Each number is 200 + 30 x the weight over its row's rms, rounded and kept within 0 to 999. Layers, rows and columns count from 0. The size before them is the row's rms in percent of the matrix's.

# layer 3 MLP down (transposed), 640x160, rms 0.119, rows 417-446, columns 80-159
072,222,224,227,186,157,158,185,177,239,205,201,199,203,229,250,173,221,241,213,182,165,224,188,158,171,225,218,211,192,186,198,196,235,232,236,197,193,233,173,191,222,231,171,155,159,202,198,188,146,219,215,297,213,206,206,192,193,198,176,244,173,166,205,208,239,193,202,144,223,188,199,247,229,256,204,199,183,220,202,285
092,266,195,207,158,207,180,226,193,168,227,205,237,271,197,178,250,225,197,183,257,215,209,170,175,225,186,169,183,176,233,172,188,198,199,203,169,193,202,162,185,195,131,149,161,220,235,193,188,205,220,229,242,193,130,229,217,202,223,178,210,187,225,203,253,166,161,243,182,212,194,231,141,248,215,181,219,206,245,233,202
073,193,163,240,192,165,187,165,191,154,184,215,256,199,158,185,200,245,233,171,220,233,195,237,174,192,162,219,224,141,224,220,187,246,189,204,197,188,231,221,155,218,201,182,191,283,183,182,177,234,239,213,201,208,179,163,192,226,243,226,195,155,206,189,218,168,218,242,208,204,254,160,213,216,172,224,248,173,133,223,218
092,194,211,193,218,153,206,134,148,192,246,267,194,204,164,209,239,198,210,183,230,187,191,243,198,244,120,239,203,173,251,158,229,222,213,183,228,193,193,194,210,193,256,189,194,191,272,220,243,165,214,180,186,134,186,202,200,233,230,236,249,234,204,226,192,206,221,206,217,231,215,223,165,197,119,212,216,215,201,223,203
097,205,228,189,171,199,165,178,230,226,203,254,219,152,164,269,247,234,267,219,214,190,172,179,208,168,181,190,207,217,185,167,213,246,190,211,184,206,157,206,183,242,204,182,273,162,220,195,187,187,238,186,199,246,170,141,219,160,212,191,219,231,177,208,164,218,184,191,225,195,171,277,177,217,199,191,163,224,185,188,119
091,173,203,202,183,196,163,203,203,226,196,240,206,224,200,200,195,198,210,225,189,215,193,166,180,258,217,179,189,204,197,207,235,166,205,221,186,218,237,158,165,210,242,230,235,132,179,206,177,211,201,169,218,227,165,172,221,275,256,230,157,171,235,166,206,176,188,202,169,210,224,238,200,192,201,243,195,218,177,198,196
123,226,194,141,265,199,240,226,191,213,234,197,229,185,175,213,197,188,242,218,246,182,243,198,234,233,239,185,201,211,232,239,207,240,229,187,188,189,244,193,202,187,202,189,203,202,228,227,269,251,212,163,263,258,176,192,187,170,224,231,173,185,159,246,256,163,217,194,195,253,194,169,188,197,202,169,197,203,218,191,232
096,202,171,186,181,225,183,176,198,178,167,246,133,189,140,191,196,181,178,166,217,193,199,183,250,212,210,145,178,204,229,223,181,200,179,159,170,215,266,224,220,161,162,206,163,246,264,223,186,259,241,223,228,226,168,184,162,212,162,247,199,177,185,204,219,212,229,140,195,219,257,219,184,215,269,171,211,167,175,185,205
092,201,169,242,192,209,208,249,220,145,195,220,239,238,190,189,234,164,209,191,165,269,187,187,164,144,198,181,197,198,198,206,191,197,224,212,183,177,184,216,175,235,169,194,187,173,193,195,198,245,172,231,195,166,215,229,178,148,233,145,185,208,147,205,227,204,217,166,200,235,221,186,235,186,146,183,248,230,175,228,226
072,216,213,198,186,289,271,210,243,197,201,192,243,235,137,197,153,188,202,234,191,207,139,225,197,166,238,183,226,175,187,193,196,192,190,191,216,182,194,188,240,212,159,219,169,198,215,210,167,204,249,189,220,232,173,197,140,189,180,173,161,171,221,212,199,236,174,247,166,167,174,213,211,154,167,162,167,237,245,171,201
084,200,212,221,178,237,209,185,228,189,217,164,184,193,136,201,163,151,181,203,211,172,218,205,143,226,137,159,208,182,160,177,242,197,220,115,205,204,188,233,166,214,208,206,232,230,185,173,211,145,175,210,231,199,194,206,210,193,194,211,169,233,195,174,193,147,172,176,199,200,198,210,192,231,176,175,163,210,186,152,208
108,180,184,212,206,162,188,200,211,182,202,206,183,209,208,168,208,216,139,213,145,182,218,185,151,276,180,195,222,212,158,189,181,195,188,216,158,155,239,174,173,174,200,181,197,235,192,186,199,220,247,282,188,221,218,240,191,205,221,202,224,187,164,161,232,132,201,207,205,165,130,206,213,151,252,159,240,221,261,180,204
113,178,223,189,205,235,208,183,184,287,221,224,240,198,187,169,222,170,194,213,208,214,179,193,299,167,219,190,209,218,190,205,171,172,162,165,194,181,180,250,202,239,205,150,175,215,245,203,258,182,183,249,248,222,166,198,216,193,250,192,147,170,238,205,178,232,215,192,196,177,202,210,225,232,169,191,183,202,198,216,183
094,192,209,225,208,197,198,197,185,217,223,224,195,144,168,179,167,180,160,224,189,238,208,172,153,238,217,191,149,209,171,205,160,253,257,212,196,201,199,205,194,192,166,192,183,213,225,201,196,202,221,145,203,115,241,148,227,212,210,198,134,234,198,204,176,197,188,175,155,200,177,237,159,203,244,187,222,215,222,256,246
110,184,194,235,236,215,187,161,218,195,197,276,236,184,220,232,182,212,202,201,251,190,221,188,164,246,229,145,200,191,146,173,183,184,211,180,216,213,168,186,190,188,207,176,204,138,257,182,209,219,217,214,195,175,181,211,149,203,219,202,249,200,234,176,182,188,195,157,222,237,163,213,143,212,184,192,211,207,154,218,193
083,161,193,197,175,218,204,196,219,173,203,172,195,152,188,216,197,182,171,209,165,181,212,190,188,198,199,191,216,214,153,203,193,159,223,190,206,173,243,190,117,183,236,200,224,201,218,160,212,209,185,153,180,258,153,163,226,192,215,106,210,223,209,255,168,215,262,213,196,184,235,182,167,169,215,162,204,149,212,167,243
112,198,197,152,190,188,200,192,206,201,179,196,249,205,197,200,228,157,199,204,231,221,242,183,224,185,224,192,192,216,172,188,184,171,204,185,240,128,259,223,103,166,201,215,226,120,216,277,197,218,178,170,192,193,192,263,209,181,198,165,232,207,203,168,244,177,233,181,218,202,174,215,201,170,201,233,234,211,177,225,203
087,220,222,154,172,220,170,218,269,211,197,173,159,132,187,218,179,191,184,245,205,192,148,164,211,170,245,208,223,195,191,189,194,238,205,223,195,210,201,229,213,216,215,131,193,161,206,201,233,175,204,217,152,199,167,215,187,122,194,183,187,180,187,196,196,185,206,190,194,234,201,228,216,197,170,168,188,185,238,219,161
093,257,153,200,198,219,202,201,186,174,193,254,204,168,234,170,138,174,192,197,173,196,186,225,255,241,222,200,266,201,207,216,211,158,205,224,213,235,121,162,190,165,211,241,190,135,192,216,193,209,177,211,171,203,202,201,198,200,210,217,237,261,176,184,246,145,198,156,181,237,193,178,225,197,169,199,191,182,215,218,167
086,205,190,182,194,162,175,238,179,235,197,155,182,252,223,188,251,213,165,154,227,191,182,211,215,242,208,208,211,175,163,222,210,198,176,243,187,232,249,202,165,248,236,181,142,212,175,148,162,173,165,247,142,180,177,185,265,171,178,141,190,199,225,197,172,219,220,183,193,247,166,205,202,176,220,228,210,190,201,205,193
085,138,195,202,229,153,189,182,206,199,219,186,111,217,220,244,191,227,203,244,198,155,209,170,235,210,214,217,229,208,222,210,205,205,202,185,228,239,206,195,164,214,172,220,184,185,173,200,165,225,199,190,218,187,207,216,189,163,187,191,188,224,216,154,202,204,263,177,152,186,223,171,170,214,173,267,218,206,227,200,208
108,194,210,180,216,196,214,247,190,190,162,190,213,236,217,200,163,205,208,187,185,201,214,187,162,193,211,173,214,199,215,241,202,206,136,201,209,204,157,197,152,216,188,133,238,203,128,203,162,274,209,213,175,192,182,225,146,181,206,180,195,214,229,260,174,202,214,232,234,206,251,200,253,237,199,237,186,227,204,208,189
105,160,180,194,229,235,209,228,251,266,183,197,268,165,256,194,199,194,205,209,211,221,203,233,186,212,181,166,224,239,217,222,119,226,151,193,225,224,224,163,197,185,230,200,224,187,198,181,167,180,205,202,175,161,227,285,195,220,255,202,159,186,194,181,197,211,223,213,204,265,247,202,195,215,196,216,237,232,281,181,159
097,201,167,213,248,172,181,231,148,170,218,238,152,161,164,231,213,194,180,189,204,126,223,177,190,207,210,217,254,207,200,221,201,221,193,208,207,165,234,213,203,230,187,219,175,186,235,243,185,217,258,184,202,228,177,109,196,219,219,136,199,246,235,181,211,191,253,120,183,196,196,155,193,210,228,202,247,174,145,170,203
105,147,202,171,211,209,239,231,184,199,214,190,215,245,215,175,218,167,167,189,194,160,229,194,265,220,179,196,181,181,198,160,252,162,150,202,223,271,292,193,198,225,231,203,131,186,240,194,185,239,194,174,188,135,216,193,198,180,250,247,158,164,220,180,144,188,187,139,237,229,177,167,239,202,192,219,222,220,154,208,212
132,203,222,208,255,247,201,182,230,179,176,182,224,162,177,203,280,244,217,226,191,177,207,211,199,207,193,223,247,191,188,164,207,169,233,142,176,203,210,216,221,180,196,212,292,223,187,274,172,200,221,216,153,152,195,195,187,183,227,159,199,208,225,233,198,209,180,217,161,209,279,205,200,217,246,222,208,197,129,200,147
074,186,170,218,191,242,209,204,199,223,202,207,189,166,187,224,205,239,236,257,166,121,216,176,173,195,241,194,150,209,249,169,153,281,225,179,214,192,212,194,236,221,199,238,163,260,217,136,209,204,175,238,216,190,211,187,243,138,223,210,212,223,148,216,190,199,202,224,174,221,209,174,218,220,162,200,209,193,235,189,179
095,244,186,249,211,186,140,161,225,231,196,234,198,194,190,194,214,246,191,201,161,236,234,202,216,193,169,166,215,185,189,174,209,174,212,208,214,246,222,172,238,226,211,261,204,247,185,191,155,157,194,164,208,202,177,159,173,217,222,185,230,147,153,150,232,210,203,231,213,224,212,204,197,165,216,253,247,213,216,199,208
091,220,209,215,196,181,276,240,154,263,216,213,234,242,164,259,201,187,175,179,240,239,204,224,187,170,176,216,216,188,228,155,226,199,188,244,189,231,225,181,170,171,212,217,183,196,187,192,232,138,175,218,194,225,217,157,197,165,211,163,211,157,252,203,265,193,221,209,235,212,183,188,210,185,200,176,190,208,198,187,190
124,129,183,202,236,184,147,163,140,235,177,194,175,184,213,177,249,263,190,233,211,185,183,216,233,230,233,186,161,189,177,205,233,299,202,168,225,222,216,203,249,263,241,210,179,221,202,177,192,215,142,236,202,217,240,190,207,185,169,256,237,214,163,150,182,148,208,177,229,242,187,183,207,203,219,224,202,166,183,219,216
# layer 3 MLP gate, 640x160, rms 0.147, rows 418-446, columns 80-159
100,272,213,212,152,207,186,214,208,175,246,202,256,266,212,193,248,223,179,187,256,223,198,168,154,217,180,175,196,197,216,175,193,198,239,197,193,204,183,169,179,200,125,160,151,207,228,203,169,214,207,230,238,215,158,216,218,223,232,176,199,188,258,205,238,167,184,258,170,214,223,247,153,247,183,202,216,198,233,212,203
097,176,177,231,202,177,156,174,204,146,172,202,251,171,165,147,216,240,254,129,202,199,197,251,169,222,158,259,187,157,222,208,140,227,181,220,191,206,257,203,149,224,209,178,173,268,180,206,170,206,222,228,198,185,184,200,183,205,250,238,209,177,193,196,159,193,237,233,193,243,219,206,188,200,153,211,217,144,131,218,221
098,178,206,196,211,185,228,159,200,186,255,280,218,187,180,229,227,175,206,190,289,177,174,238,167,236,169,227,224,204,240,167,227,236,203,175,224,225,160,208,227,220,247,216,202,189,257,233,247,141,194,185,159,149,200,226,172,210,224,229,237,206,221,221,166,227,214,246,197,225,206,216,191,201,157,199,190,243,221,238,178
115,215,203,210,149,220,208,164,200,233,207,172,167,188,165,240,226,253,168,260,232,223,214,170,193,205,230,197,148,217,143,196,159,155,191,168,164,164,176,177,166,178,208,167,201,154,195,184,217,159,219,236,177,161,264,225,192,190,213,168,184,165,202,194,183,234,194,202,205,289,201,240,240,146,131,156,158,172,190,172,196
097,194,217,222,198,188,180,241,221,222,216,207,211,274,208,236,193,175,214,196,210,194,183,174,167,274,213,179,191,222,182,246,236,203,239,197,179,202,245,150,188,214,224,215,229,148,171,164,172,200,201,181,234,243,192,177,216,290,256,227,172,161,241,185,221,157,205,200,151,199,210,243,185,221,170,228,180,207,195,207,210
110,244,186,213,231,202,229,207,209,182,185,244,206,244,218,214,200,179,225,178,192,182,191,209,161,211,180,174,231,250,230,165,227,240,225,205,222,256,162,206,223,219,195,220,172,135,213,187,176,194,160,219,182,212,169,189,164,194,238,247,226,198,246,237,258,202,187,279,163,207,216,187,212,174,177,262,211,188,194,183,218
091,214,221,183,209,188,225,239,197,210,228,158,248,224,233,200,232,214,232,206,195,184,208,237,173,213,191,241,205,215,178,172,221,181,241,240,229,197,139,188,149,247,240,186,224,148,122,208,223,133,159,179,166,184,244,240,257,195,229,176,195,238,241,162,171,218,171,234,218,183,113,184,203,187,148,246,187,233,250,199,190
095,215,208,252,178,173,206,224,208,150,205,223,235,233,217,177,224,171,183,181,180,253,169,182,192,176,211,171,178,229,180,227,204,199,215,214,195,162,216,182,207,248,170,217,217,197,199,174,178,247,183,253,241,184,223,213,189,147,177,156,203,201,179,197,232,188,207,188,190,243,251,181,225,190,188,180,233,245,184,242,234
095,185,215,239,207,149,132,201,129,166,201,175,143,213,223,206,194,222,172,160,231,194,233,193,173,207,156,204,207,189,174,190,200,189,189,211,222,191,175,208,159,216,260,160,181,201,191,173,276,265,169,237,163,189,149,249,226,230,229,205,219,232,178,184,218,193,211,130,224,183,245,156,202,235,206,229,244,185,127,222,203
085,167,159,184,212,226,207,182,160,234,159,214,200,201,203,162,206,179,222,196,176,232,158,205,194,264,219,201,146,200,229,217,194,223,130,262,214,196,217,213,197,193,271,125,178,149,186,191,187,221,209,229,169,212,140,204,224,176,187,214,180,215,166,191,172,225,165,188,154,184,204,189,166,195,203,173,236,179,159,211,255
101,200,230,234,199,248,242,203,228,214,219,177,180,192,209,216,199,201,231,217,217,228,219,185,168,186,187,173,205,214,214,236,179,248,218,234,239,244,153,147,178,162,222,218,193,152,120,182,246,235,138,199,207,212,181,178,188,172,222,214,204,217,252,283,188,210,194,227,212,222,233,193,213,221,181,262,167,150,133,185,201
105,198,223,187,166,257,155,210,161,295,192,206,218,248,208,142,190,188,192,226,248,249,178,168,276,203,204,184,226,216,190,166,241,175,197,209,178,186,225,174,205,238,192,208,210,199,229,186,193,105,190,235,218,212,170,232,176,222,181,160,155,203,223,216,179,217,203,237,184,194,198,185,227,203,184,263,164,222,195,166,185
090,210,197,164,183,217,194,199,240,179,177,196,192,264,223,213,221,213,224,153,240,146,166,196,223,160,203,202,220,245,218,188,212,165,143,205,196,207,196,191,208,188,221,189,191,196,177,195,209,199,169,247,186,293,167,255,189,211,225,217,272,145,216,203,202,184,214,241,240,175,243,141,220,200,141,209,180,165,174,123,146
099,243,165,165,205,237,180,205,207,237,164,113,199,209,158,164,170,235,193,205,207,186,197,144,195,209,215,190,194,215,191,228,195,202,157,193,216,225,159,161,202,206,155,256,192,202,196,214,136,216,163,186,169,190,187,164,148,199,207,207,182,171,192,170,197,230,220,172,140,226,246,193,255,204,180,230,230,147,129,201,194
094,176,172,180,174,188,212,228,207,181,228,220,189,153,172,223,185,187,185,220,179,190,222,186,184,194,217,216,225,235,140,209,184,156,195,203,215,177,239,208,152,153,240,238,246,184,218,140,192,198,182,180,208,221,163,186,231,165,177,150,176,208,184,246,172,262,273,213,204,196,234,204,190,187,180,180,186,144,216,169,246
103,204,188,156,174,214,239,196,183,185,198,218,197,199,190,203,187,175,189,203,238,211,191,220,184,175,213,242,197,203,195,236,185,196,188,219,160,179,220,161,160,235,198,172,226,186,229,190,184,187,191,174,209,173,165,275,235,206,209,212,202,198,201,277,214,196,270,244,244,216,209,206,245,165,198,180,234,231,212,221,220
104,210,234,173,183,213,177,172,252,173,200,156,117,159,162,200,232,210,204,258,181,222,154,170,237,186,206,230,203,206,192,189,170,219,206,220,226,206,175,212,210,214,199,126,203,145,235,211,181,157,201,203,178,198,216,207,151,137,181,195,183,173,182,213,161,172,175,172,182,235,201,213,223,170,186,215,228,193,221,217,168
091,311,184,210,177,212,208,189,166,181,200,244,205,157,258,180,166,181,171,212,169,195,188,205,266,231,194,197,241,206,192,217,243,158,214,209,195,222,129,176,188,147,213,253,177,166,171,233,177,193,193,207,176,200,234,179,189,160,191,206,230,256,181,206,247,152,213,171,183,224,223,182,220,167,164,198,171,182,232,219,163
080,203,185,203,206,194,195,165,186,169,176,187,179,125,197,177,232,232,191,179,191,195,229,216,152,251,128,205,166,164,186,220,220,195,188,212,183,215,194,209,261,237,219,164,190,245,181,252,166,291,259,202,164,207,193,235,207,204,225,177,221,236,143,202,219,196,187,197,219,208,263,217,190,172,222,230,153,184,187,197,162
098,252,172,193,191,221,198,226,227,225,194,173,184,201,181,234,207,192,176,205,216,184,235,198,183,208,196,206,173,212,169,189,173,177,199,194,176,144,176,241,177,193,232,191,241,159,221,159,191,215,210,159,159,218,229,165,196,217,229,177,180,152,188,213,183,221,206,149,206,149,183,199,241,175,180,169,184,254,208,167,227
121,211,222,181,169,209,188,167,212,171,191,213,204,214,207,220,208,220,223,270,218,198,168,222,170,208,220,216,185,215,209,177,147,198,241,192,170,218,200,156,205,192,204,260,123,205,217,233,200,102,176,196,254,169,224,172,223,229,183,151,165,194,180,183,171,241,208,183,190,179,170,172,157,151,171,189,189,157,192,169,185
091,173,241,169,163,239,176,230,207,223,188,225,220,176,269,168,181,183,205,214,186,211,187,227,205,263,216,209,257,248,172,179,181,170,214,156,206,194,208,166,187,212,215,189,238,178,123,179,202,191,181,193,209,210,257,223,208,197,137,267,207,243,249,176,211,184,193,195,223,198,219,204,164,202,164,253,212,238,186,182,189
092,199,223,163,164,224,208,173,234,238,178,174,233,231,265,196,188,191,235,206,225,253,172,247,221,240,203,196,123,196,207,182,218,177,193,199,203,225,174,179,202,175,201,179,211,208,161,163,211,225,154,203,170,148,232,314,215,193,184,253,207,147,171,202,196,185,157,285,234,190,213,227,218,179,186,183,134,218,259,210,169
108,223,252,156,185,228,147,235,227,195,210,200,196,204,234,224,235,249,213,180,187,195,164,223,212,217,153,184,206,207,194,227,208,230,210,166,222,175,235,171,209,173,214,190,240,143,143,223,183,159,232,221,165,224,184,236,195,247,221,205,199,269,203,173,171,171,169,211,226,211,217,175,193,215,156,179,247,236,195,203,174
094,221,195,193,171,209,216,202,256,194,169,251,207,243,196,207,202,238,175,174,275,203,191,230,240,188,202,165,208,237,191,193,205,189,154,173,201,256,158,185,206,208,128,252,171,215,226,160,210,190,210,222,213,163,166,243,163,233,229,197,225,193,202,196,205,225,205,215,170,165,191,200,233,202,160,167,214,179,236,193,189
095,229,208,155,157,130,188,231,172,198,183,235,201,203,171,224,182,191,187,165,218,277,207,214,199,217,202,190,228,152,185,195,281,122,225,192,203,179,233,198,188,182,226,182,269,166,206,224,207,234,225,180,197,213,207,264,191,261,162,192,199,182,236,132,191,201,232,178,209,220,217,230,183,223,228,238,180,277,199,160,166
101,212,222,166,142,208,242,223,192,227,222,170,197,228,196,219,200,229,212,205,263,196,164,211,195,259,212,230,218,208,186,195,211,261,256,188,175,177,172,231,140,195,238,145,198,165,228,167,242,233,210,253,155,221,223,246,210,208,179,170,179,248,254,192,172,207,229,198,210,191,205,228,203,216,150,164,151,203,197,145,197
089,173,223,173,234,208,108,181,213,170,156,169,182,175,275,152,190,195,220,216,175,200,187,207,189,235,234,204,212,201,203,254,164,206,238,188,231,179,199,211,217,220,185,184,242,211,211,204,168,264,208,190,229,168,166,227,229,232,184,244,190,250,180,200,132,216,181,209,174,167,223,225,200,243,190,215,235,205,195,213,195
091,198,188,168,211,225,195,227,227,204,208,237,205,201,201,176,218,228,190,223,194,218,189,262,183,167,252,224,125,190,163,240,192,202,170,162,211,167,182,147,196,179,137,186,195,219,156,168,214,162,169,224,227,203,220,200,181,206,184,232,186,146,239,245,211,178,163,203,221,241,158,247,280,137,155,167,165,231,232,215,199
# layer 3 MLP up, 640x160, rms 0.155, rows 418-446, columns 80-159
097,216,231,188,190,230,151,232,219,251,187,226,207,127,168,214,161,177,250,225,205,192,158,219,242,185,226,195,204,253,134,240,226,233,219,172,253,193,156,172,236,227,222,178,242,136,177,208,214,162,173,177,147,180,202,211,219,184,132,219,205,210,190,178,157,244,196,182,168,235,224,184,206,157,173,172,199,198,192,162,200
090,232,225,160,210,197,212,233,191,231,228,168,162,215,184,229,200,175,159,217,166,131,178,182,205,219,198,219,190,248,177,157,196,174,203,142,196,190,196,179,256,188,176,190,237,123,213,210,208,164,189,217,188,212,211,283,210,199,193,173,221,244,209,226,214,191,176,119,180,196,180,214,212,202,188,184,118,242,248,163,201
089,265,206,233,150,179,201,209,223,236,191,182,213,234,190,215,217,189,204,203,200,204,208,209,215,156,207,165,222,169,229,201,172,150,178,171,161,237,193,203,190,232,159,185,211,257,165,219,138,187,145,150,234,224,211,218,183,241,194,202,193,132,198,159,173,245,191,191,136,222,199,175,239,250,210,141,200,186,203,214,202
098,221,232,150,142,227,172,169,129,171,209,173,195,170,146,211,199,167,146,197,178,242,190,210,234,285,227,239,202,165,228,165,199,185,232,212,207,170,211,243,185,236,213,231,204,150,195,264,202,163,198,205,198,199,227,222,181,145,149,184,170,169,167,154,163,186,178,207,216,188,213,262,176,231,166,196,178,231,144,179,180
090,260,184,185,241,213,188,221,225,213,203,157,220,236,205,208,207,186,242,243,180,247,203,183,181,162,245,166,240,263,208,238,219,257,194,190,188,213,178,156,213,169,168,186,235,218,195,189,194,155,196,267,172,184,203,219,166,193,174,216,153,195,175,214,226,182,178,156,241,209,224,167,219,194,200,175,160,199,188,168,201
119,253,177,154,252,177,275,199,167,177,239,206,253,174,221,191,195,172,244,217,257,163,241,214,178,264,188,188,194,214,238,221,220,229,227,185,169,201,210,200,211,192,203,186,196,203,249,203,238,216,196,162,247,244,199,189,190,153,275,233,242,229,183,239,271,190,253,228,210,237,201,178,207,198,202,239,186,202,188,212,213
088,177,204,225,207,187,235,245,155,196,236,164,187,201,152,212,192,142,211,200,197,200,205,167,196,210,138,229,188,224,117,205,230,181,173,189,209,166,170,235,202,244,198,164,187,221,214,194,175,175,199,179,191,204,220,156,280,205,204,212,223,219,189,158,227,197,253,208,224,227,263,238,232,170,223,258,162,175,260,149,225
093,181,193,198,232,225,235,252,207,220,223,228,235,230,182,198,171,284,218,224,218,165,172,225,223,222,244,190,178,242,245,210,160,198,151,174,252,249,192,178,153,189,171,183,147,220,214,188,195,222,137,190,197,182,187,264,211,207,247,197,229,180,206,208,180,193,222,185,212,195,177,174,242,222,176,209,175,204,181,168,204
085,164,171,185,211,204,180,185,167,184,246,262,165,178,256,200,239,199,177,165,247,200,279,140,210,233,159,154,187,220,188,214,187,206,213,225,190,207,190,213,178,146,247,207,229,211,186,218,191,188,201,181,181,151,246,184,211,225,170,229,204,210,198,187,185,166,255,182,283,215,257,215,192,234,205,230,197,215,144,224,191
083,178,211,174,218,160,199,169,212,230,178,215,221,207,284,231,211,234,223,182,182,213,191,193,268,150,215,207,206,199,239,222,142,190,181,279,177,181,187,170,228,211,168,193,163,187,217,205,184,262,221,221,160,187,194,178,159,215,188,189,225,150,213,219,201,219,232,218,208,172,161,197,191,180,240,242,241,200,191,251,182
107,157,182,206,227,159,207,179,206,223,189,151,158,217,190,167,242,170,165,224,139,182,183,198,132,197,167,204,194,197,211,203,188,208,204,248,208,207,224,182,119,118,187,162,189,211,158,152,240,235,196,243,218,173,216,189,199,163,257,187,231,188,192,230,210,184,242,190,225,173,161,215,187,198,229,192,219,156,187,178,234
110,234,188,214,205,200,194,203,190,269,232,259,214,216,141,202,211,219,204,219,213,205,237,197,245,160,266,208,180,195,123,247,204,168,164,174,196,163,186,199,208,186,193,144,198,223,170,244,197,216,207,221,253,219,207,255,236,183,260,236,167,168,185,203,194,222,263,158,246,196,152,155,241,206,210,172,172,215,140,205,228
092,152,184,202,230,189,244,184,264,188,225,237,172,209,204,209,214,161,199,213,161,221,258,164,194,147,161,230,181,205,231,227,187,202,139,220,164,255,204,207,180,155,190,190,153,260,137,177,199,208,217,185,184,200,213,188,226,264,227,272,181,184,239,222,153,175,205,230,244,171,228,181,200,162,218,213,197,182,203,176,223
106,192,160,189,232,189,223,137,233,210,192,213,215,157,185,234,219,201,220,230,257,191,215,193,174,175,216,153,170,187,171,179,202,184,169,173,195,201,189,169,215,202,168,216,245,193,279,206,168,224,234,191,208,206,219,175,183,213,202,193,244,175,178,176,158,238,162,148,219,228,181,229,206,177,206,203,220,190,157,197,248
086,220,164,214,210,218,208,242,209,131,229,212,222,255,201,248,197,225,181,198,200,221,233,195,214,185,242,214,195,229,211,197,172,259,223,197,230,231,203,201,221,209,193,220,167,181,198,200,141,197,169,189,235,126,233,266,195,234,230,254,168,166,172,170,202,197,221,162,186,223,148,190,258,224,227,205,180,237,232,175,192
108,235,186,154,220,201,191,182,177,208,224,211,232,216,249,179,230,164,225,177,174,193,230,200,245,173,200,227,233,204,164,209,162,188,217,191,256,167,231,217,152,187,221,219,223,186,163,251,150,197,197,226,173,191,215,258,180,246,152,198,222,153,242,158,160,174,189,149,177,194,214,198,215,193,148,202,192,213,235,164,203
082,196,205,241,201,221,233,195,209,208,225,227,244,247,205,185,248,261,222,223,202,207,218,261,206,129,159,177,140,234,199,183,165,210,168,174,214,212,216,194,165,157,195,215,213,270,198,193,218,205,182,158,202,197,218,220,242,253,210,218,222,208,187,220,159,256,176,179,189,257,181,180,170,195,185,198,184,195,129,187,229
087,245,195,213,217,242,223,255,195,171,229,181,211,279,169,151,205,248,212,219,179,166,155,167,229,225,228,215,163,232,193,263,154,268,174,141,208,225,216,165,170,237,182,185,214,209,192,142,195,177,179,217,178,138,247,270,211,158,215,219,212,148,210,217,239,206,214,223,183,228,245,178,210,215,166,188,193,215,199,244,173
086,204,213,216,213,224,220,156,212,175,202,233,214,156,192,200,158,184,239,238,175,205,236,164,196,156,195,194,188,207,238,174,197,207,234,161,211,169,172,209,244,170,179,209,268,190,232,243,238,225,229,146,243,221,234,213,138,188,237,255,223,211,179,215,214,174,197,232,230,155,239,210,210,228,191,151,174,204,198,183,217
088,223,219,230,182,215,210,191,184,183,184,227,258,151,178,131,214,169,234,178,212,268,197,211,151,198,219,191,179,181,212,178,192,186,229,192,223,200,195,181,255,185,230,184,223,220,250,206,238,179,199,217,172,195,211,203,222,199,233,186,218,196,175,247,183,141,114,251,254,214,179,269,225,169,213,165,191,199,184,213,169
111,212,217,183,217,147,253,212,222,269,230,201,230,184,191,173,123,220,223,195,211,168,190,163,263,171,229,194,228,215,196,225,169,191,183,166,143,178,248,157,238,223,142,209,224,208,140,189,156,157,170,198,237,210,235,189,193,225,208,174,200,211,223,214,221,225,192,228,225,236,210,192,216,221,211,210,207,173,221,207,208
114,196,181,202,239,198,249,174,266,213,196,204,256,163,269,194,191,207,187,210,230,180,206,224,168,171,194,187,159,216,204,220,146,263,193,213,236,197,215,193,198,177,214,188,237,223,266,186,212,171,206,177,209,138,184,253,212,232,271,204,156,189,192,211,208,217,192,229,198,253,203,201,180,216,202,177,226,230,257,185,135
094,192,147,170,233,194,257,183,130,220,210,166,221,214,224,149,229,149,207,189,209,204,204,218,146,165,159,229,173,162,256,194,227,190,160,228,243,177,199,198,244,215,280,161,169,228,147,174,208,262,203,169,201,140,204,198,254,243,215,197,232,192,198,212,241,212,189,187,239,186,203,194,198,170,214,173,185,156,200,199,171
104,153,169,196,195,229,247,206,200,187,239,231,224,213,224,185,166,156,182,135,245,159,153,209,229,217,244,224,171,183,224,208,269,168,194,184,212,224,279,179,235,161,273,167,179,197,222,214,177,195,205,221,177,171,189,184,206,215,278,199,178,192,248,227,140,206,174,173,255,184,166,162,226,215,198,203,228,278,119,220,211
122,183,226,227,245,225,207,172,241,156,160,175,217,163,166,196,269,223,196,207,208,166,236,182,197,216,193,218,258,196,200,161,195,165,215,147,200,202,222,218,231,173,170,218,299,241,211,277,206,203,211,205,156,153,178,202,193,190,218,137,199,213,229,251,187,209,189,217,176,225,272,203,220,224,225,220,202,189,146,198,129
090,203,229,203,199,164,168,214,230,176,215,182,236,211,233,170,215,163,139,136,293,250,181,229,218,209,194,202,245,160,201,228,241,122,210,218,212,227,179,195,172,197,196,186,199,148,166,286,220,220,199,181,162,199,167,232,141,235,172,211,173,183,245,228,211,223,202,188,200,171,170,222,185,212,208,218,233,211,167,178,243
094,215,207,187,257,162,241,180,213,200,235,187,144,206,227,192,154,208,209,209,248,208,193,203,226,240,194,146,153,189,216,211,232,231,230,214,191,229,204,243,221,180,237,173,207,226,207,240,183,207,254,184,192,253,161,188,233,245,220,194,157,257,203,131,239,156,199,160,224,201,245,146,170,131,254,181,205,236,197,197,171
092,189,191,169,196,233,248,189,199,252,181,122,178,182,200,211,226,175,199,203,195,206,235,199,229,174,192,174,163,209,158,174,236,226,221,242,197,208,180,231,253,178,230,175,166,197,192,261,175,253,235,191,155,225,196,232,195,209,174,227,187,182,171,273,129,214,213,163,235,220,235,198,192,160,210,166,179,150,251,201,183
122,144,179,190,219,183,164,153,152,256,168,204,185,163,216,188,246,238,194,204,219,162,177,212,236,226,211,173,191,217,201,222,288,254,179,167,234,260,228,209,206,279,210,206,213,218,212,177,193,222,190,243,168,171,269,181,178,153,176,203,214,202,192,164,143,145,215,223,238,221,201,173,177,189,191,221,173,168,172,190,217